config.yaml
hidden_act: "tanh_gelu"
norm_place: "pre"
qk_norm: false
attn_scale: 0.177
parallel_block: false
init: "normal"
init_std_up: 0.0266
init_std_down: 0.0
optimizer: "muon"
lr_head: 0.0107
warmup_steps: 200
train_tokens: 147400000
max_steps: 8997
Each number is 128 + 32 x the weight over the matrix's rms, rounded and kept within 0 to 255. Layers, rows and columns count from 0. Numbers have three digits each.

# layer 6 attention value, 128x128, rms 0.44, rows 36-95, columns 0-63
115073153081131135122123162103126169144139110129096158115160134145104081159139095111122118141123135169078074153140125118136087126103125076130130102153183133162137142153155177046152112103089142
124121123150095138184129185071131112159126131133145119128098150163138135092167165122060125129124184113110093118118130105139091177154229106099163100091097154099134110153127148129186112085128133
089110132109125119131157140117163129109145089102063201086152125116056140119163127122147144148096120117098155113128120152142109109195107118118200118141077134086138192101151090089137097142113154
107084135130159093157147129102139114164138191177124144069126141053118094115112167185094174135142115158109127157069074091117149102136169120127098069153087076168230091138136166156102137143101124
144142106102144112141115123092122206060133093121187126056087135094147172131155082165113128144180155148157124072131144094086151122125203119136163064106180199131133141186168096151180135079063082
113148155071139118143110135167097148131120118071162063127179095182167091134150204140137144147113106075135118123122102144142131092097164140167108101071121104111152083101149160143143106186131160
190118122067089117083161150120129176097131145133127115121104143121076104137126163126087165055155126135121131160117098180099152146151103182136176132118166105166130135068074118128152086104120092
138122154131160112080101099117197153118121136119049137110205197182103122064138117101123112127090130086108150138119098147158142133053150083084152156084129133048127108110161118111139130080121102
098085181141105074130110087134176091124153085136120186180143110117132128211114174123133148104112149079138086136121106150132145051106100150148143123116174109129134123096125142108136162183126127
164150166113111110111148139130116135133146124094109087087166132095081212101124142105179107122126145194140105115177118120143145131098109142121052143131139175125144085171128152078088115154190138
143141127146150133094152169128143125111132129106093126142136156150152150140116123104115151200158175083198106114156142137152125111158084107152136070101117128097101099128133111147085095093106102
130142142169120097114124179095122148172169151143090112137130135091123104101114144166142089138157126047133130109133082165113133103204145102134095105097174119136122105107111093082125084060123121
143115109136154159129107110147079115146115088090170114138101157106165111111152169151177129116098165109145168084108124157107172141125177134143125149127116107120141129086138204125119097112139116
128148126177145126094153134113096189181151104129141123116121178159139115096161173126120102107173181188144074112131105105168139071120154150075141108191182159127134152126108153085135096149139110
136123140020089155141134158139131158133073133147101138127071145148142096095150150116146119107107088099109167099199162163109100120155152098108133163139161115090102153138110157074119130087097116
131118129126129124099148118179092135131089110097091090144104207102108156189110127107155141166147141079122084101120054139121082152143122164143145146166089188131140127108100104133127152091161094
118168123085187166130158061118107179110140082076081112125131110094109067153113137135102113119142163106130152172123131177127108151111130114103139144091136124198143143174101114107122118172102153
116108145077118168061145126147094089145164131165149104093162174147125133118100120127124128099088115142157126155154161091118118083127127110116129089117078159127153128066127138144203120178167184
157108131138143095058125145198093100168125140109097148024088108081161138141132184107111134146110131126131149175131107173133199074077124137157160132124143159140116132125166146127204147126173110
146153099124113106140123117110125135101043147078118129108087200129084128144129088133123120172110102107088134163141098112131121116086129154107178130084123064137143168157091107127132150175131164
134184123149095075110147152135092143150117093187120168174125145148120129098119077156088140133098092160132144112142183124126125177132094144068110090161107152104142144127112114111149176093132152
154090139099129178090051139137146152147140109111107184128158086139140142113143164132063090138169134142129115148117072132109185118097171104117149137166126108095184132115146106120160146139191115
156132130093147117132161138131186168153111096120127154145129110127099161153121119127120151187122099078162134167191097132171169128133131151080109181110100062148151123092162083081162141126123082
189136067190080147157103129127107165089125125195113107126161144147182117180108122113119215118070064129092096121148143164129137144177187096135145123121136094108135129123159130156196118175148148
132139136158188130136090150077115140134175083170121098063136153125128154149119133146136130117154120145161141145110134174134071068110063115131155165099091107100146125175140162134115131147118115
143128145079116133111043118113150086149093190145135106167118137104159178093104141157147101142222133157114122103151140124151130104144125124113194040090131079172095152119119186148111160113100177
134123087116145188156107131094124143190120130186158149117114164056205064195090141147088124094158082144114104118131149091146122085114152099181088142055126091086193117175162166182137102116114132
167125146115171148159154137150151106071168129090140129140133098130175061137174148134150136114147142073110128113139079127124117165125025111156149096138126124119176158115133092102091160117155120
205137088176069144187129101192134131108093114087174147157081164140148148132153174128100170111159145143147186059171122121136151121171080115106096158100138066109106123173150128158132103070083149
098085084161113120120160106123164165153171072135132152151157156164099027125160156091122111120159128200122133157087124076179147199114123182150121108139159056150043140109107122150081128146120092
136171105109110094143181108135214082151162147128120105179088080100068141132116188132094123139115138160087113121102164147138144106144149083163104178163144044113167115112120074140106088179134125
146106153130169125123103124124102122086098177132074103120129067127156110131182100067109130113121127152113152103153142126205139141074191126079128129133114132121089128153116135158061108099105099
125054104110124118089105135155086163101118142106141083049142145155134105129113078128126137135102200123149157198108149123118165153155112109099122098170161169125139137116114096107109098137101137
116052153123144155127108131141055160120167131164128159144169070175103127181110165135164116148133199073171113133136063150122054103141148162143080033107152127086111135115194098151111104135058157
182146174192089165127047137194124075101144147075108120095155106186147132097147133117077119111071091124101100081138072117152102132171154124197120150211134135152145128127140091160108062066148212
127094102096143105153160123096151167129101096105102216107060173125126096068128173086127111097176099139190087173086128124086055140093115169110166164105192138130097106067108180047117124117132136
161104129181102134143145118082131110110096181140177166105196127104239192120132072132069112182170162084143141107143174144149089205135089086178162126133112141159151144131126116106133121111101125
127168232079121094138132192091118112127100071127165113130143182160057096048059122166200135166163138116184098218078119138125107182102069159109130141200126160167173177141159169043143130095165105
103112133130110122121131139171088122079127086139193025151113081161092082162200099100145071114141148106158119081157116168100163096114156160133128074104178123169075144144117134128116196145107191
146119164070163063123093118146163125103133153135138086130146110206100129098123163178167139119152131140203085145149119168124074160155118128112075114080193185082101102109118119124140108140105128
173155168177116196102159116059150141081166042122170109071134077109158137160096125121149101133135130059217145136098190111083141077127133172136134123127137190114184130131094145125172134086096132
162113107142052145128121074088202143170163115165165133094168189104112125123113134109056116146197224130118048125098124112094143109149149058154161169136114136170141157108115152097163081091119096
052145137113152130147082130125117125177136081155164145120103143147061188175179101146140153194185069120128166104109130166097061095148099103134147125128120105135172106101114187049163152091173103
109122080101098148128108136110163163150162168068124070066094086141107181146125107110122135160110118076116129153181123148133110078119091200106126124114117120161084146099133140133119151127118143
105149107146183111138178126193111076111208091097127188118176132148139131119223142093109182112085105161144162172137135088097140135086138103098113145147085181124093112125126177104162052090144123
154124111142092101141140140155119181085126113180066108174113177167136181150154109044146133116159104142130100106130152143128116107167111135063093098144138164148062144079093103174075135133092111
146136099073088129116169134107143115181094153134151159139109125054122134136106162135114129114122121126128164116186166108111138168118128107128146108137082057127109168107120160105078121164130117
179189095144061112110130208102097194137030127141094132172162118096081139148109119179111132152156062174085136100153147162180119179127125080126192050135133084083161111088125177115161162158121140
123135042156133101135139122084158119130080133183111135137190145145105181111110173113202123078132053082108180168110126069124092150142145120119127131198119118130153185145126098163093185114126158
112165163131111164144162156077104138107142130115184084057111141136233083116118133170090161152119159134076076091118118092076084076133124135114116153132127127068135128123110155106124137079129145
162104109173119111152164129121126144063138084056130126137080146192168082147164088064142105127182156085145148183143161069087111129105092107142091185120115166125109117088084176125137122108157139
112169131079146196125053184112214177076157149170168162158153156190067083077055104201191151161096189084198058084129159110085109109158131224193038092114106124184208120225110158121125082066106148
053075140128119122179093164102052136146024125115113185085133133127134099155140141144158107133168100126160162172115132143140194116065169114067099156101103096142189105130103142106164168117142153
137075110136111155102139088155112142049174151080143060181141172115183149167130181069083169086079135136094136120149142159157080192102207204145141118081091113099163116159174162090099080098174141
143108119183093121147129093171073126116135091084138115198188166126108128075143078150126096104171156119137143113109092141140071076154161170191147170162083085151175109133127129199179110103093135
124146083215119101182089065157136121093131158157215140109042192086225082171109171124097109154082163107151080117148146099100072135112140180115118135138050110182167132127087090124140091155116155
103132127123138119185063172129112106063167103117084075195188132158109108117119179138127133117149135148076150152114170093062154084103062119145105174158091135156098091185085105102092188107112159
081105120153131160126203114110186182160168105172159144148177174130064054138076173185185113118082075175102093134063138129116157146172112146126084179179099131147125134098098127141091115125168132
132170157143165114122109160112127113191126122118103142167131187148137135187105083164099129136101137141115177080177069135164097104077143154145134102093117099090137151112125163124088155133134162
179105120111144132137022101113097128143178087224117088097088061091089080114194182128187156097169133156127134169136133151100084097156052137145090129202089110145196093102083142141135127159099113
# layer 6 attention output (transposed), 128x128, rms 0.358, rows 36-95, columns 0-63
130113121147104161138121156108089101113110119172125163136135107149130094118133208142150096131157145120141133151162128116165084120139209166122173100109185155080130148126103154165200103172129149
149165151166126093083128095144125143097167119132116125173201130122063113177129116168078119112144093114156205164081127138129113140157110152126191172099119129126138136216133118123142124164115140
117121162160097071174083121124143143146098124068100092167133149112180144115170144141100114086123100136105072145117129135122170090094113141147187117109153131132171081174136126161114128098103152
124089076150127118106122103076129160078159105081097129136136064188127138131077140061102101140190208108186137087132126126151092138139093086130110166159119194189110155085137197109135145059093203
148108117127107038068074115094084094112154177156116128142124135100118117152169178094139112097195131130195151152089104123110070136106145132107173160144151052077112144116115101160081115150181156
109174118160157214098089178176179174153177135163145080108113092144124137117112095167058130118145118162132073140112153129121059117077037168155136122104141093147100155123141165100170083180112094
143096157157210130173118174147156113153155092120094150145140091120178097102115153042140138141106146107112112148138076137130160137139109107122190170134105073088128146142095090094095138215137121
104087155114142187194120149149066151113101089129112120183109115084125184136077140133128202163135045138159135096105142114169119155134140111096176139082138171132187109126080136130113063113136092
165058165113146167112117154123158124142160116135123124058112094158131162119141138091160118109135156153107129163124120094146127074116137101176101081163121116177112149142232179071065143094133153
071086100093126114161128120092129115107137140098143130129115108117136096085164122144114107130119078162133142114114107080107130104086096163062111104139183122097155170105110098151185103114161119
189115120133146136113114151184107053139126150108151082162149096175115124181193154111060143145054125112117096132155144118115146105154123125119116117128130114144116159170168129134163112122164132
130157114105161172091120112211115174098190184119141179181167113133063157156126142075140161160089122119112173112104113141122146144065154122157160148135105134127103121173133129138062125136136098
144113107130156167124094135082195077147172155141122122136131139067102092091115121150099108114136116157123124086147141170174112082142123102163122152124092123140097155130136114135133148121150126
142122155133067141117174143123112072155160058064180133096137116076104125097119072131158123111147053115166152126080115121110078123113149111110117165131092113148091116155127084110172190128184120
078133109104127122127093156066136105109134119121149197139114132117158101149151146081139120102073114155108187116128082142120094122138176177121157114112062133143132149180151136139134090151160087
134127137110134169114119069129120104108102154137095175142111096114124101164175191218108110156136136133091092089139173166127141091188147116123116166125143089140082143110101081118087113188132131
164119118091117078106114104157140127131126182119096134112092145116055116105131131118138129109144093152086117090120113111148143120137134195124131134094080140123152123122136177104173159117109111
117116161095070123160071168130190118165136143141111138111137078161120071131085098168112139118128092125131077124088152139064108127087151121081173164098108109177146102132160173113113079120105121
129154122107099148218162149123133143092111102115145123126138193114136128137117146170071129128163181156103096091128101124172087141091117125198147112137154102071084137130057165135137096100127160
119185079092147099156139155161160185168129163166123129208136110132100151088164160105135147111171119145133136112094103169109130151129140143107071087168136169071133106131142068125150155103113099
109163161163130114131073136142146123137114144089128144211128134069164139136182106166168123166131189090194117098127100128134139069092179146142163142135140131119121095100225082159114171097186131
084097097171124109161134146133084087136111103145119094123120152080133174119116104128095116121195137097063114191142163127105176151082069169143196145122114102139130165141139189146121111189101112
100177098117153099090131068098093180137078182145124102122111117118098099089161128152157065079154201110076101081120121167112122180126103109180080053114066157154156127128089153116056127125122150
110116134118126173150103119093169161102098159146152153161092140149121044097162106137103121076119092113099127158126141121115154035129104091150254128119116174111137133134136107171085087141118168
138130132092165090105101120127153135111136123142161054078081102158149102113073116148132082098125112132127159174140109109149131120176144113141162110129141113170150129134139149168108178102102129
128112114138174102158143134116111154056148202090148150150112135112162096111152103094129135072081115097162128149127103106122081176122142077162106142145051080080139196091128156142162103147123077
167076069104149144129136137188112148044103098150137135114057181190116160105167139151160236114102138150109139114143109093100099115127174145094186169152097152130115109132074183153076132098102203
155187126103120141137134071127089088136176177146145205083097145134153140093175189125164129174125110147069121105104128126121183103087122106145121162191122062182108118148164175132116079155075080
044138160076142117073161190094131182177070137096160066112156109128088141125105113119138143154126153128120089233118130140126118142072111141116085092110165163067135133087090147101194122164192078
153138212104179130126070107107142133061092186165112177080049172061136226100092090140139154106140111126178105114122131131069172115134136076040179127124108108144165054143121119142144102114181174
121130124152089137131183146107079153113134167133112128152144146098131110119162105143157128142158165171102139115194156092174128188074090120125233149169101115098060110054083152140101156079088190
061113127120142131153200114105108154094110135163119134124098134123151118153111132134084151172150146134072150086102163125057118127083129155179069135119180133095116119150130086104153103095159114
185095206133186117098130058141188043104172193138097165090086115135126128163139173144142160101143099122130126133064093133085119141137111096129149159142141152128120087106211158071075187150136137
105108101100143116147125173162116170169061046180100119142104115060179165196125142137109170116073077144131107115091116116119170120176138163149219150082122108156158102162102135148120079168093091
169135157148161109076181192102135087148103136080121079099063144139133158147140112130117182110082107049133159146148149172095108141169195092104091099094165126162104132115171215097113175119109084
090163130132078202156080082185086098127099190125101142179127122134085118140109095202175123114137170169086066150156124117099128101124133150159119093107107131141188170105059116130173082110080139
118123126070089084102052094108150135132181076103112105073120096197097108189086098121146119119167157130231134130139142131149151092123092111124051133109176123144123097104128184115132118122115123
214079095189097128156111131161150111081163107122046140156126143159138140098120068160125109120168118105181101092145123211182117119102146089180183175087120111114175183125093059138115106189095202
118129163182127094146158131117135139142049108101139105115155139093169116126135111103095160160182103134132164139132142126091159117147111064135123108162109122203137121185131099151084124120140115
101099138178083183142125127132083099089096159115098160172112078071142171101093151120086181106177055132116132129070075104087136175152148148172172129126109161165172167145149158102139102105118102
110135121151195106110083147152061058126114135122085163125146105141121138147108094122150052105075152137121077114174149168195195107157159138172094125112132061145122118175155158104109141142148061
136170105076136169138080107128145125167113089124116161127150135126137143097109122093172117130141128187099067206130139147235111121106123159174069103123135098110108151146120155121186170065095138
159120062149060131077102086097212105121115120136096157154194147103155093153108122134125162122136135201142131111096111160144142140093171100119144158161146101149078162179045095160160138168079216
150077186100202139150210110091122125048107139116097130166122181156153136108074169025086175131148082093140145126091091089150138148155172115080146146118148119088155192163154164086152113111191074
169172156120142131037140108069157157160129177134123130116081121127144116133084109131159178151126152102102124112146157133099122176104121093157148170135092095146103100103163091166101148111133136
147153143139168146099161125095184151092138168124146120130178117123072114116068132086154093145179102096093177146161134141069162121151122153085128135116046169133148138155116107103123090161157129
140129108138125130141147147155101135103163124104127131108169147182152166109142110110077093146167179114069096115137149146211107103110078118143126057132098122126133117110108127165171151108144122
182087132085131130085100044178142129161179131125121164096096105146101170169099160181099065111033198157151109162182139128135169090151110127151128156105115114216126159150075070112169114138068135
176165117154102137108127170207123069166166106105108090111133121095130140110132115121130077147169199152131070091138080113124116175150128151087133103063157065151144117101130102078105051184145160
097110119117134131156113033144076100095050137116123133200178113132108086193156111105197114119116139121177135053098115100161101120102182142132095119146120159128139106154071112124198184144089104
109131167145152085085083100099138088176103090132103183115138158086060122155126163123111076120149113104218156130058115229099141150142148073111101100107175059146118111155193118107115140140130096
168109076176073180124146187141110068184081068051131084213118109122154147112093138188091180156153000133178092108108091139137128194062109139113071162160155081118077135116109163160143159150110086
151133148123092127086104038201130139132184008137138110137175151135158148103180146115115103096078213131211141131112069128134119121106089114099160086102168121084140150146129076128105128156150157
088191170075156162175117167081112200131073098098121145124096158162150141125078137168175142159131152122089134109154133107118147064145161129156019104113122190132121113099106161115112126154111065
188184114151163163156089164076165100184156105077125114119133074120151058090183105108141114145111084092114126210135137099083129132113170148101101117060100152116100118151110141159139095142112098
119208107101080142062167078092136155093148101125101125157163147083118144087136094163171051140133083149153103105161117132154117183145126150159058104170141130136094051131183108189085169138167067
137127158122139136097180123078102174161093113098145122119115084134174190128149137124077129179128143081222132103120090134113106177102197122068166120158121057108138099110148107129080144119174151
109073091110106140219115159125081089115164154158121115132121129130136125151159129173157179162185046154107095107073152103150170142107139141077126137121131140066068104165111095170101067071155153
101172097143084119191155129105145146115091099138121135085156177146190133109144159152123155140137110123044134128145140085150170124099070125110085102108130134093143108175110091169124104175035120
089117124151163124107170175081095030118075102115122132175169115156142109154137178144135111156095145084100112078110107159102121205118129124134181116113150145105067122175176128121027144174153205
# layer 6 attention query, 128x128, rms 0.405, rows 64-110, columns 0-63
154144125111098140108146170117196083139142095092106146162146122176144111133103136103128141142059108099188143118143119153129113132057109130152097155114154109179098167182097141156116107161091143
131118144099159175156169106071136132116078129152136107146126088156157183122128139174154145115137115154154123161124126116179130124142101085147119105156115108095118111143135147185128143102157161
121109088165174150109143128123130117037166125064170159149132176134141131109059099124147146141148154127107122102143157137131115091198110158147110121117114164168121155121122181083161127084121133
121127073164143087152196135106079131120113146160167116157123127110111126143162148143130178121141115091122123097105174096084095120131103088125154149124127104109159163157112121150102126096089129
091159140160116140156121122135149112111093158115105102129160154132113119160132141184147093111136137157105164141151139132157156144124083154081089091170104186131093107133144119086153093167134135
120044160138125173152177082130109182107078182169165142110137127160120158125107101069099112110133125156094165153124063137078089089116103149112177135125136209050134084070121149080161078116139109
121194126105090148156109121114137147117124082117188099099149172153140144076180095128159057146147082114112093198165177100119113131116100169149110101185160110138131098131121142133144176103152068
202144082143109145140116056112184142120137148125103141137151108096152130148133090078136141152150072148126140108123095118169091102094090098197123197174093094134124155146129096119133180124105122
178139091159186178113095180103132168086143148091107121116150128147157137140076121146141103128147085111151087119136156188135122177102195126117071137144049127085085141148131162122116090131157150
069162123167112113123143080106092135116194107119131137187126105148103137133147145166100141139125149105090100124122119106149112140174077141085149089145148147146129103116159151096106183161164131
135070172109109140163072082137138139106132190114159064132110157147100146113111131139120133137174077120161135105136146143147150104105093151090126134153133203126122144122125135146195115130126102
169048140172160134140129116146103077110129133136127101109102148157166157121127099140130143132148088124090081107145119140049170084176161058115164160171086173113116150153179179086147107088204160
119146165117110145104151137164095109173146139116101114108141137116141105110207102143144141135092148111102080089145171104099121168105171163160123104171142138144107144082085153136123122129118096
140165139106067122136167189174149108162149143118105065112118132084136111106159120169113133136109121132123117059162153141078095075154121142127126105169096179125109065117106134133129152162130152
150107078135070120060133115096174110160100103141073157133181079063102087166182179138154119067121152164212124146094171182154109161145165116184065153096155103145123077165126095159076104125043152
158132140100187117109122125096133096127149108141161152111075117114165164103112176143122182108136108140136129145084128142083093127149122092058200094132161106094137099165151101108093132070171127
169143124152133118117109104128112108110142122127114137118151075190139084157123087052129141112098103128161124161102130144109085175080083147107205128128160151100101135112117165135100130128139152
162068152142080145112141113123100162097119127118133138157137138165182176084133103155056145130112161144142073103152134119181149107117131093146137127134124164132133141185120147160164158100103159
113072152145136141146102130130083110084127137176210119118064150188121162201068088200157168111170101146127107166113105072097117104148160112159080125103160122119159158094099135076202162066127118
160105088149100215103150104119048146106151152135198111156177133136115106155128107105158084126140157135179117133145122081154119159133098101170127151133119171138080150075125116100130144129109111
148129126159148069143105126124179134138124107170096130214182097111114023129140155138186126101092131138093171098146172217124093088152154179169152194142081093157113118104106148148120155181095143
133119122067055122147159165153158169136162137090100154194140096116132061080214168071127146162127121150117159114119086142124056126093181220088174129165123083164134127168102108109088100179050150
143130132111119074129124166138145132087132160078155083103139155130124197113145150113084109108090126099175135105128131128108127138158144130128112125142125144151122124124099156106103154144152111
157110113188112139165174078117077137092134113128137117181091136151091130114102098134103102161185124109202155142131112093118092140137136133132142172166136090113109172057117142131134137088140139
085100136176189148221123124122047161030119113162156142131119177138161168144085139111131164128161136135079128141131134053115137113129090125167139152176128225105161124118131170088192110068147100
104130123133111132127139169103109191124128160110156108142125100112139098104177154128127122129160123169090106128143168118147144170085130109135119153129154157093121106078085142100158098141146087
126115131146162135168112103180106128135180126142118141162134166144164115125133095188131111168133101139089154081100087101138136193119144159117108089163119169121142098070080118132106110115129122
130127160150081152122128091084131107129106086157128109096188138140121137142120132158147105129118129094180130109112073116130136155151130158112154102217171160113132091101112167078173136151096097
119088190140176106170132124111138119111101143103128162111185092111144141118103168100144097125172138110192168136119098111121108079162137148127107126109112125129132171153130116072136054135166143
187136143125117082118104115137166084165113146115154145086117119175151130152130141079099107128100180127155155122106081135132127141173131097169124163137145124124120137134128121088101136108082106
117140163076116137094160105132135098135122145120131126132074141129121124124169108122128136155096158093108131128160131145140116154084187140089117129134130150101156168136117143155121120167138096
158120128144101185115109118121136114109104064093154132099102140134172116103134130147094159113095120093188158147128101128121167125164115091166124177116096091159135107113122158074159182119147132
084162116118124098148154102066127139083114143120131159083141123098143110106080145122138145123127113164168163180143156085144116160157140128102075122188112151115133083119128139138124178052144178
112104146159146143154061121126123129093166137144101107089140167091164082165135081100089125123151131098183145106187105103122099145143124104170179126063104137139194128085096065142117153103122118
098170117173175134166122125112129093105140117108159114133131134121112163076194111125140124097147113171064122144127134124079084098134129168128049134193146147146126102111124155143102122126139119
075071121156124096140087089139134137149116147147126142137130133169165101115066130116148159087119073144149185111101068123100122113141155156138117106117129192142138130147083101137154075178112113
166126157136086111120080096183134109193150079077154136146169134169122115155158093136114132123116185169188096136186131126160111127127148107083142122129112115164093140109120125125108167128171142
155094054153076147111102087153177168113171122117092121152112119148119134130151131120098120144133105193172097087138084114127095123096169082100127158114143104156140129108157103142109133171057197
134138104119143108119130117143140109156092136152118135084111119153141100073090172123115123173090146085146100123174122098121126109115158046136173149179130133158116168099130149117147070169099137
181130120135208120146112129148112116113142126136163113133105149148107167167080143100156112113203104157048107170161124111113136119171145127163069114089090123151151140174133150108153112062134146
164077102142158116238100183149096104163122148176147134109090177145135167101072137125150130107143063092098121113083124154081174117116105135160158170135107104093135133154140099146145105121090149
092167118097079127130131117106124133115143200144125127162132128105095135126140152099174096087130125131099093104077147111118102161161157180127125131179152135062098095169136150154139138097121122
155163079130164080152135133157130095082157129111049205128146127109096098141088133071137046186108127118116113086156137155139170138129143152153138117129144160174096108136114129113142147101101119
105177113132155128148072181119101096132140168118106119076210174110162180127150153128112155129189113115085156168093157118124162115125114126145112080095153149124110113140163139112165116120063126
179132104161115129114099100124160154151056129133119095147125163148113110165156093101134189111119136119184182118106125184099095148174109061175173138151138084078175128149160135136089148127077108
178084174112107096110112112145121128155119162106214166125148093136095084078102147153131077174147128092246112153109060155114111115130106137127161163064112155102163090104101153075134112161128159
107161101115153147165106119106092110082116153116118080059093154100126159128146130134130196144135080162106124101173151139162195106184117086124103115156133113107098060136108154107178092114183157
# layer 6 attention key, 128x128, rms 0.395, rows 64-110, columns 0-63
117176130181111126119114099095121120148128135119167162139124069190134147134101091196149065176128124110102112101128132109141183103132123152143086143133128182135131132168154135141110187139044095
129154148134122171100125145127153097129136078150115131120132146088183124119125123150113214146117163056111132113140162184111168132143154106059200137071058126130161141133118089162163145156132140
124153147066150107114113109099114169106145151154157104092095073197129104114103163142164140109106146107117116163137172139138086163198121115142085133142125155089146157125129126120113174150125093
115107144154122097149154116105110159124074127138118139088148137115135120091173071129111183124127117116090115137104088111119094150161191138106215162134180108106133112161153148146133128111147157
114153130156107148132095115101136110177117107133140122060114103102089197124114121145134112101118141122114125109137095161146116178169142107101126093119170098109146129125097122132118106095140168
147141163131180099182158150160079147102123079180130080095130157087153177114077142090105123103143126146132148103136115042102166125148174117097196131121177112100135104121057157094135114147124142
125112165124137116103113100145108117167138215132117105151125080111091144133194085142132174126061146101164091128149125133145099139095088120110078118124065130137126140122101137189090111155125186
145174150167183141132147146133162176100144093070154139107105179159166146092143117135091145100140141093111150085155110177127123106131175117146083129124120118116131161140168131154118088118110055
148095123158131153110146088136118074161168149118101178171121112152113163111118123130112154117145149089121146086186130152144108109166128116108125138126086109132112130128142125162098153146129128
114163129125087140134122161115079108172124145067103101166169095138079122132136092122088100132101139181173125103167141130159105137124163116136083177151151092129132146133131142117122163099102136
160154128181138182138193147128142147138168095131135152136132118142100120105110125112145103078123202138118104101130081086133136110164124163128163076150096110113079132052095128144116122142095166
098193098095175173134151099126090165109172147164139161142125098094165086161084137091127173072079173165073130086121117095164075131148173175132109154065061132117069120089093105164139123118132195
128129136130101107127113155108188124108146164138108149135160113124054115172088142109121108093156115116140098130101093151159114107093079125132192120112159132154146125134134076150144190150086141
091104118115142081144106123123122101154108086133147153159129142123099081136081123107101109118159124144130130168088134132120141128176154134147215123111159133192128146102096156152176142118128110
115056110058149109113137105137144121123099070154148137096159137133133143103159123126117107191113101149094092119152164128112197063116115126208089161123078124150103187198219152098109140183150153
102158142122100171131172140124167162142063146147083099131092134067142083119143142091140165131135092173143165186115148095080139118125173094139128162126102076115142110111148159144166085103105091
090112124119124123099154116111118128144152093145093126186149109162147108136156156104130108146075114098129151110119129092109157099170129100149110130190111137141146137127137166137140148084110117
117155093174121150138180147128160154178103136093196128131122136168155110145153105150164131159091091054128134106110131156175144155115095142161129161123136127131123124149092151133124157129096025
133127140090149146155096089127126175078122128180130108136088178125155149126184138130143152045126160138075080161133151110160154172148097133088138140116101106099110152086075142122146121136108158
097096154129171082123070134139163153070118096100108135102150145162159105111142102154129148126082218061107090090154164127166141124132152119161091118159120097092095126115062152156130170185153167
151145065080133102140051153129105134159155167136162095095116163114149123146135135150092088179127087115149104123127137122167100112111177075159148128137132089153120105163210103115088151108103127
073159153175116096127073160110178116196117106099177125113139134130082047154106172102124086122134133092149161153116157083077143102177128092126166146162191153172118126128194144137153098083160129
146154136159128117161106129111170070140137140121121144072151107102123107167121164147149112116074050134107127116132166156151135143144131107120154105101132152196154104178133160080113098111114105
171098141144135140091106141166176173103133119102117153159156188168135119141145121141143097139107147126183089119162127104146094087121116142126107135148068127050094095119073207096158131087168193
142166136120136193142083109110115234113188139145184084114163196094065121106118176152121155067097177121136145130148115154137078120167099114059158076126097162095135138046053136119126137177146157
108095135121120112134139142142147131185121120135129141146111118181087097105068106137127085143161142072173141175119110147132194112115104150102103090138156116130134104080129096124171092156058140
165176132166101119138085085156087154123161107087123087132105105108098098135111103130146088093146126140160073136153171156088066079073141149132164155131112103121098128083146126093125105151121135
142154081143154106120105135136138088150132114108164137102123102090108125127125124123159108178071142151175135116164134157068125141142133117167135163158046143144115056135137152130133185172109147
095124133131168078171110131153141138107122155161123158144135146100131126170115128173117152125093136191092132093167147131099142077158122138132130118130104122154181048134133135129149092124127107
088116111139135135179092116148128137102120085128129145079154141120147127115141142138133069105127157112159158125145160137141169125116112138127040125109163150113105161160111074127137095092173143
134122147130157123139114117144177084162143131157126138131149145183096118124116128127112138158130082151148078131109071085084129111152105100119174154168157109170117048161142088139091160145073140
185119120122167130126158139112166136102134162159129105121136117083203151123090110124187149135148115166051126090107113164133141116137157108169065160117119142128174112158090119152113130195096151
056132142101150150135165138152123169120075155119167126120102149122150158089150135141146104116131094168105189155189160158085113095136096130110171107162124086066119084126115207121133160127157136
106093116171099099118080093154104118149148154144115102147127081194107143136105102143121129079154161107143070064100143155148107171166141129136189103146166137088169079088145134149169136149118069
120178189076110144096164116121138101149138127127121135147104112111121102113134148120157034186177084109134129129123094126128173155109143132088116110108152145134128142121153132096125132111148131
136127183122158119182155155136130117136120135110103099095108154155136137149145103076102103153116124102167153082107024103078144095142115146119153088142100105120184152108123126179186152098119106
159167089160121108121129131111088125154182126122117128094156120132163107103153152161138091133104120125139158116117168144161108142140151154121126129130092131108075107097123075137091194139160102
171095117165092144120120112123146088158150128163104142132135104129121169135147144123119076159113141116208140076130100116169106118096119179121094156112168082116145094130096131145107124148065131
148147130125105156101155085142153110133163179080156131152133095131173143150088187145145180142105082138147142100169136115139123123091124180072084090136109134185147155099113097138117101132133116
111052161085117077147178103129110164094118140149109172078116114172143123117128149094106149122143107124048154151096130100095106134113163136145121082144189144114136181135120168117165065084195136
094099142174168165203151149157132096103119154110052129119115121103091153135147138140087129137161123097087113151084159131128100096080061127137167113137106127080129161136137102125145110149144155
160125158124184101146069139131138118103128089154106164108093084111145170143133127148118163128140100123119141204139085092141110160103117030136191112113106095094120156116145135108138163119159124
121109085101176141100179160134181108143122158147132173171154112106097138140134187118110105184109129152119118112091153096209106166170132147153139104096087123131098172108119112124135122090122117
102118147149109150103166132117118135098129106164154150094140120127088137118098118126110132140106114120115145146091171119122123157127100119166142114136116149119121204141171152153133138072155105
089044104177108127169058106151142076150108098133110066151149128106133143173151134114092106116095113132161149156142154083087098109119125154150160136138177101160156167176161102097145153165116140
119147136139151145121128067176108136149164164120108130146157197092115130152155103145168168138115120135134121139164107136115085181106128145075147104116180090091108072102058145096205104125122118
080125144124152100122154154111153162091039154135151113159090130089133110123157094164167151189134053140043145128120115131144178082107112111126137154135110127165148074160174168150137084140205115